Weights of a small transformer language model: MLP 1024 SwiGLU.
Each number is 200 + 20 x the weight over its row's rms, rounded and kept within 0 to 999. Layers, rows and columns count from 0. The size before them is the row's rms in percent of the matrix's.

# layer 6 MLP gate, 1024x512, rms 0.0711, rows 520-528, columns 256-383
102,194,168,195,215,231,182,169,188,179,212,189,181,208,220,201,187,190,205,200,198,195,199,189,163,215,200,205,212,205,204,194,226,197,218,182,205,190,182,211,179,220,211,176,192,172,205,212,214,199,196,203,182,202,183,206,207,218,163,213,185,231,188,214,186,206,179,202,170,210,181,219,207,185,214,215,141,200,211,217,152,207,217,211,181,197,182,212,190,203,201,213,170,201,195,209,203,198,189,218,209,201,206,191,157,184,223,193,199,214,181,195,197,214,191,219,218,197,191,184,160,186,223,251,161,189,206,221,198
095,166,144,226,213,191,210,194,197,225,181,195,223,192,212,186,199,211,170,173,191,186,212,184,206,216,182,195,178,224,207,204,207,199,208,208,207,195,201,186,188,192,186,155,194,200,184,181,214,196,194,190,203,189,208,170,189,188,163,167,207,182,220,203,232,179,175,151,206,195,175,193,172,153,245,180,205,185,194,174,214,203,190,198,181,213,175,185,213,200,212,215,204,165,219,206,209,233,220,190,204,168,213,183,174,196,213,228,216,190,197,173,189,205,220,200,196,197,182,181,199,214,183,216,175,246,189,223,219
106,182,221,196,194,180,170,215,187,179,183,207,201,209,199,170,142,195,199,228,199,176,198,170,191,189,259,195,214,216,222,193,209,197,233,216,207,201,189,224,226,209,195,172,189,201,163,200,171,209,175,190,196,178,218,217,203,229,192,210,205,172,205,204,203,216,215,210,193,217,169,223,216,219,202,222,181,172,216,211,177,198,209,217,201,224,208,210,209,216,205,151,208,205,188,199,220,193,193,198,217,216,202,224,230,221,224,194,232,193,179,205,194,177,216,204,211,233,168,191,233,215,192,206,210,196,176,197,203
093,212,210,245,199,198,170,223,199,171,176,190,192,205,186,235,204,188,194,237,217,224,216,173,196,255,194,183,177,176,188,221,218,179,221,196,162,229,170,194,200,200,181,187,201,204,190,171,188,175,193,175,168,231,218,216,177,208,239,183,228,196,165,191,201,212,200,206,195,212,219,198,197,184,174,187,185,194,174,190,201,195,163,213,197,196,193,213,203,202,230,207,205,214,173,201,193,190,179,187,208,169,226,180,219,195,214,181,234,201,250,228,231,209,193,196,189,201,161,209,200,175,170,213,189,199,188,186,186
094,247,181,201,173,181,211,231,169,209,209,219,209,196,196,219,217,206,180,212,201,192,217,202,193,209,190,219,219,165,194,203,198,186,213,209,239,255,188,209,190,189,213,243,215,177,216,194,219,202,220,194,219,164,214,189,200,233,215,217,223,167,226,181,205,188,207,181,203,196,179,225,227,231,220,180,170,203,189,172,183,163,159,171,193,175,188,190,215,217,244,191,222,233,196,220,209,201,218,171,236,199,197,259,168,206,200,201,210,174,187,203,207,187,199,203,199,225,200,238,220,219,217,196,217,230,173,181,222
104,211,218,214,184,205,234,228,191,238,181,153,232,189,200,217,221,197,222,162,243,155,166,174,202,206,206,200,196,219,200,233,191,208,204,202,203,203,187,203,204,207,206,197,190,185,194,152,186,206,248,212,213,195,230,183,197,202,188,208,160,225,230,199,181,189,170,170,193,213,195,199,209,238,175,215,188,235,198,185,233,208,227,171,179,168,175,216,208,232,192,202,157,184,187,217,191,216,199,211,194,213,196,185,203,225,168,225,214,239,201,218,190,238,204,190,204,191,195,195,186,173,180,223,201,227,229,218,230
100,216,208,198,174,177,193,178,222,218,201,203,268,182,193,184,225,199,202,209,185,201,209,189,178,197,186,214,227,194,168,186,192,194,208,197,189,172,233,191,199,213,199,186,220,184,216,208,195,198,199,201,178,201,161,205,208,219,208,196,189,236,179,185,202,210,210,205,191,209,189,171,219,181,193,219,185,225,190,188,200,193,188,170,216,208,197,183,214,243,220,212,249,190,183,176,216,189,227,204,160,220,175,189,236,218,203,185,179,173,215,188,153,193,200,193,243,217,183,171,254,200,224,187,173,215,152,220,220
091,223,174,173,218,202,212,193,229,200,202,195,179,194,205,233,180,144,203,191,229,193,180,204,190,193,211,218,169,190,222,203,213,180,226,211,189,198,197,210,209,192,221,214,232,156,195,221,223,250,221,201,198,217,181,217,205,186,208,190,213,180,167,213,231,188,217,167,218,174,168,217,212,178,211,175,222,219,190,198,144,211,189,210,187,203,214,218,230,187,226,218,227,157,168,190,199,208,230,191,191,210,174,213,213,216,212,187,176,205,215,201,185,193,200,204,227,189,202,185,208,193,186,216,146,204,190,181,163
102,195,224,185,206,197,169,206,204,220,222,193,173,192,188,189,202,213,186,173,258,193,219,203,182,216,230,221,209,213,203,170,213,205,212,173,188,209,143,203,186,180,208,154,227,217,210,207,221,189,221,171,175,225,224,204,192,202,170,199,250,214,186,187,203,179,173,166,190,205,184,191,220,209,189,199,182,192,206,208,246,170,183,190,208,211,209,219,194,212,219,182,194,235,210,194,212,200,181,226,197,219,193,239,209,199,172,206,197,230,221,252,221,217,225,188,199,200,200,206,182,210,219,197,184,196,218,204,177
# layer 6 MLP up, 1024x512, rms 0.0779, rows 520-528, columns 256-383
100,201,151,211,230,228,230,182,202,210,227,203,179,226,177,190,180,220,160,213,200,223,231,175,203,216,161,182,207,179,198,172,213,193,223,189,218,212,192,172,197,160,223,180,211,203,242,196,195,172,157,192,200,183,180,193,177,209,193,202,184,219,191,211,156,225,206,208,205,192,204,208,178,204,196,214,180,162,208,203,174,213,216,213,210,175,164,200,212,239,185,196,191,179,198,186,195,188,204,198,213,192,165,212,182,191,208,207,191,190,207,206,138,198,204,182,234,215,188,191,208,173,197,199,207,206,210,215,211
095,204,217,198,159,205,188,194,234,171,193,183,209,215,210,146,201,221,242,227,185,218,210,179,186,184,229,208,239,181,194,205,200,192,197,214,196,239,219,196,195,196,220,212,200,189,169,197,177,228,226,225,197,199,202,193,211,221,230,206,200,203,202,206,209,175,205,192,184,197,167,185,213,204,197,208,196,182,168,219,182,185,207,218,193,193,199,196,194,184,166,145,182,181,171,191,175,193,194,208,222,213,197,205,208,212,179,170,214,187,180,208,175,181,196,191,195,214,234,206,172,182,224,194,225,155,206,207,185
106,174,179,208,188,226,192,164,201,208,240,190,195,236,236,222,214,248,221,223,204,196,197,222,196,205,244,228,202,174,180,184,193,168,180,198,223,194,186,190,201,212,212,198,197,219,230,242,180,196,196,222,183,184,197,221,209,180,179,171,178,149,184,196,224,216,193,212,197,242,214,189,165,202,220,199,181,164,191,182,187,219,200,209,228,194,196,220,250,205,184,237,191,224,204,170,179,230,222,191,203,224,194,179,198,185,220,153,195,175,206,241,211,208,220,214,206,210,209,217,202,189,212,193,238,209,181,184,210
103,201,232,201,216,191,175,158,232,181,237,193,186,194,233,166,218,184,184,196,230,225,211,230,202,245,223,212,220,206,190,212,204,191,207,209,240,186,202,227,211,164,196,235,188,238,189,204,193,189,192,200,194,175,197,259,217,213,195,208,225,236,157,167,192,204,215,271,164,210,196,189,213,175,201,206,226,194,191,218,184,237,195,156,204,193,223,207,172,228,218,205,221,218,203,182,181,199,230,210,202,207,194,247,177,186,210,222,211,197,216,236,192,195,198,178,204,223,185,165,209,201,201,209,201,201,211,175,174
093,195,172,188,238,232,205,204,230,178,218,172,202,208,189,195,192,205,222,179,177,185,168,227,190,180,193,223,205,230,178,214,226,202,204,176,197,152,181,221,213,227,201,182,205,245,216,210,212,208,210,200,209,228,204,182,193,205,195,202,198,182,201,215,203,219,187,186,183,220,229,194,172,195,194,189,206,196,206,259,172,241,237,210,201,205,167,170,195,146,177,188,235,174,233,169,178,197,184,218,216,136,208,201,221,173,215,212,215,215,239,225,199,209,212,197,202,197,210,200,221,210,213,198,184,210,194,172,199
098,214,198,218,214,193,197,172,208,181,213,228,168,230,181,197,216,179,211,213,198,141,210,189,222,204,222,192,247,188,217,224,186,168,202,218,260,178,193,184,163,202,203,211,182,175,171,208,185,205,207,182,189,210,195,208,209,225,185,165,185,215,200,210,176,201,208,213,233,191,179,196,207,181,220,216,212,191,227,193,205,223,218,174,196,177,215,236,238,210,226,168,208,188,183,172,151,192,200,219,204,218,236,196,189,228,253,197,200,196,215,181,186,204,178,200,183,243,234,200,194,205,194,233,229,217,210,200,221
101,223,192,202,213,175,199,219,174,177,229,205,181,218,216,220,208,192,188,198,212,183,193,195,205,214,199,194,198,191,248,233,190,191,212,244,183,183,183,201,181,180,193,201,170,185,201,208,192,202,220,205,193,165,192,158,201,207,184,236,190,226,198,204,210,207,173,219,176,205,197,191,209,205,194,215,206,181,222,227,224,197,222,212,204,171,186,187,205,169,223,224,208,194,178,201,167,258,247,199,201,195,238,194,206,208,216,206,202,183,220,235,200,208,190,189,182,185,231,196,201,192,184,204,217,200,179,196,181
094,198,191,183,199,184,176,207,221,208,199,185,172,200,212,216,212,185,194,236,204,212,203,204,212,180,186,176,193,195,184,181,222,170,211,199,188,192,228,178,214,222,211,196,233,197,211,221,196,217,183,212,174,237,202,184,187,185,177,168,213,229,192,213,242,181,220,186,225,186,190,204,223,202,195,174,213,182,226,226,190,181,230,178,174,202,211,190,218,203,189,198,186,170,203,209,176,187,220,206,194,167,198,222,198,187,188,186,185,190,217,221,199,244,208,171,187,206,218,160,191,185,193,211,179,210,138,177,196
096,189,207,225,216,225,182,189,199,152,206,184,210,197,170,196,184,238,194,204,198,213,230,196,209,162,210,189,190,196,168,230,185,228,198,185,210,193,205,190,210,186,194,200,178,165,203,204,189,209,194,198,204,182,211,225,180,226,182,218,189,184,199,225,187,243,197,225,186,182,208,214,204,207,206,158,177,208,177,224,211,207,222,234,214,237,194,161,202,185,196,222,196,184,213,233,183,255,176,190,194,218,207,188,183,196,196,217,203,243,166,169,165,161,185,233,202,163,188,178,189,209,169,196,202,204,195,173,220
# layer 6 MLP down (transposed), 1024x512, rms 0.0737, rows 520-527, columns 256-383
106,195,170,248,219,229,192,208,209,197,173,204,214,182,241,220,163,218,231,196,198,176,217,210,182,227,182,212,175,202,197,184,182,169,202,193,187,216,213,232,218,186,166,150,177,241,187,262,226,180,180,204,228,203,193,184,207,196,216,217,199,189,198,201,178,215,197,208,200,201,188,219,189,174,186,206,187,178,202,162,183,174,206,187,209,199,196,204,157,196,207,177,195,168,190,198,193,200,203,197,182,229,216,264,196,177,189,248,205,209,218,174,209,184,190,197,223,192,207,205,162,183,223,208,229,207,195,228,196
100,198,214,220,208,191,212,180,226,165,203,175,189,208,219,191,219,182,229,176,188,204,161,211,203,198,209,185,200,163,211,194,205,211,211,205,194,166,173,218,228,200,184,209,211,203,217,216,175,176,210,225,234,189,205,191,207,217,233,196,173,201,222,152,210,206,178,190,224,194,230,211,194,229,189,193,194,195,195,213,164,208,202,198,155,200,200,210,201,211,199,193,184,220,178,206,173,202,162,229,196,202,198,223,217,175,175,212,206,207,169,197,167,208,212,179,186,182,202,195,164,143,161,174,198,221,212,231,234
104,169,205,188,186,224,197,172,200,226,192,213,219,217,235,225,201,191,200,196,232,215,227,188,201,210,199,182,191,196,192,191,209,195,177,190,143,238,184,194,186,192,205,196,169,185,197,223,213,234,200,222,209,168,189,208,190,188,188,184,192,212,235,189,195,189,187,180,179,217,178,192,194,192,219,236,200,209,214,206,207,218,231,164,187,196,190,217,179,218,211,198,200,186,203,186,187,200,161,238,196,198,192,192,229,242,199,150,192,218,180,171,197,196,183,218,221,202,187,209,215,171,180,235,201,174,164,199,217
096,225,235,194,183,208,201,217,220,196,220,204,212,224,221,219,190,197,202,197,178,192,193,193,221,177,238,210,228,224,245,199,181,181,209,180,223,222,228,171,181,217,184,217,223,221,176,217,234,217,222,206,220,206,197,184,182,202,199,206,204,218,201,230,223,209,224,200,189,168,174,213,233,177,191,210,224,227,207,207,195,208,221,207,196,211,202,171,209,201,225,216,202,195,239,216,220,221,199,208,183,220,220,189,154,232,201,198,179,230,176,188,197,186,173,226,190,187,226,199,235,226,203,205,201,210,225,170,192
099,186,200,190,205,193,212,182,146,202,206,209,218,210,156,205,191,174,193,228,198,198,180,181,208,201,208,168,215,216,200,185,196,172,216,211,185,184,204,196,206,209,190,211,152,198,193,187,211,173,155,203,230,212,167,181,224,205,184,215,233,206,194,141,208,215,207,198,214,190,190,191,240,209,235,193,202,212,135,196,181,184,184,223,198,226,173,217,200,222,215,201,195,196,175,211,208,205,190,198,221,186,203,187,168,214,208,186,200,227,196,196,213,223,193,177,210,200,184,196,195,250,230,193,185,200,193,215,203
109,218,237,207,200,223,188,196,210,182,184,170,205,213,216,242,178,215,189,229,200,204,208,226,211,199,206,176,226,187,229,201,205,183,191,229,201,170,171,188,194,220,197,200,198,161,197,214,219,242,230,219,167,197,219,214,189,196,193,198,203,172,197,199,226,193,218,195,208,161,187,183,201,149,206,217,231,200,195,183,221,188,182,193,210,187,216,197,211,187,185,197,190,203,190,181,196,203,194,174,182,210,213,188,223,234,199,198,211,193,200,233,215,188,211,206,170,229,189,173,250,173,252,219,187,161,222,234,209
102,156,190,189,160,213,156,196,218,176,205,172,164,185,207,194,196,218,184,216,265,184,235,221,191,220,248,192,205,169,197,189,202,197,176,228,229,220,219,225,202,189,199,207,159,243,177,221,201,198,182,220,212,160,215,184,206,174,210,177,238,195,210,174,220,221,215,179,192,213,214,234,223,220,195,219,212,194,174,216,262,180,197,183,197,181,179,220,191,201,221,218,202,199,180,238,169,239,180,177,245,175,190,219,190,214,202,216,246,233,193,195,230,180,193,209,195,192,213,214,204,171,196,191,233,194,216,177,178
098,176,207,177,223,228,209,195,224,174,177,173,207,176,183,223,200,193,195,207,167,177,182,244,184,205,179,241,220,201,206,199,193,212,183,165,218,178,195,178,191,192,185,223,231,181,178,190,196,202,180,162,238,238,184,191,202,199,188,190,201,209,200,212,203,212,236,232,215,196,184,209,163,177,226,191,226,184,212,218,177,218,191,183,194,221,203,204,200,150,173,194,195,207,183,190,188,211,232,217,215,224,146,216,210,209,229,206,212,207,187,210,213,177,198,228,193,189,181,186,212,213,239,246,235,220,201,202,227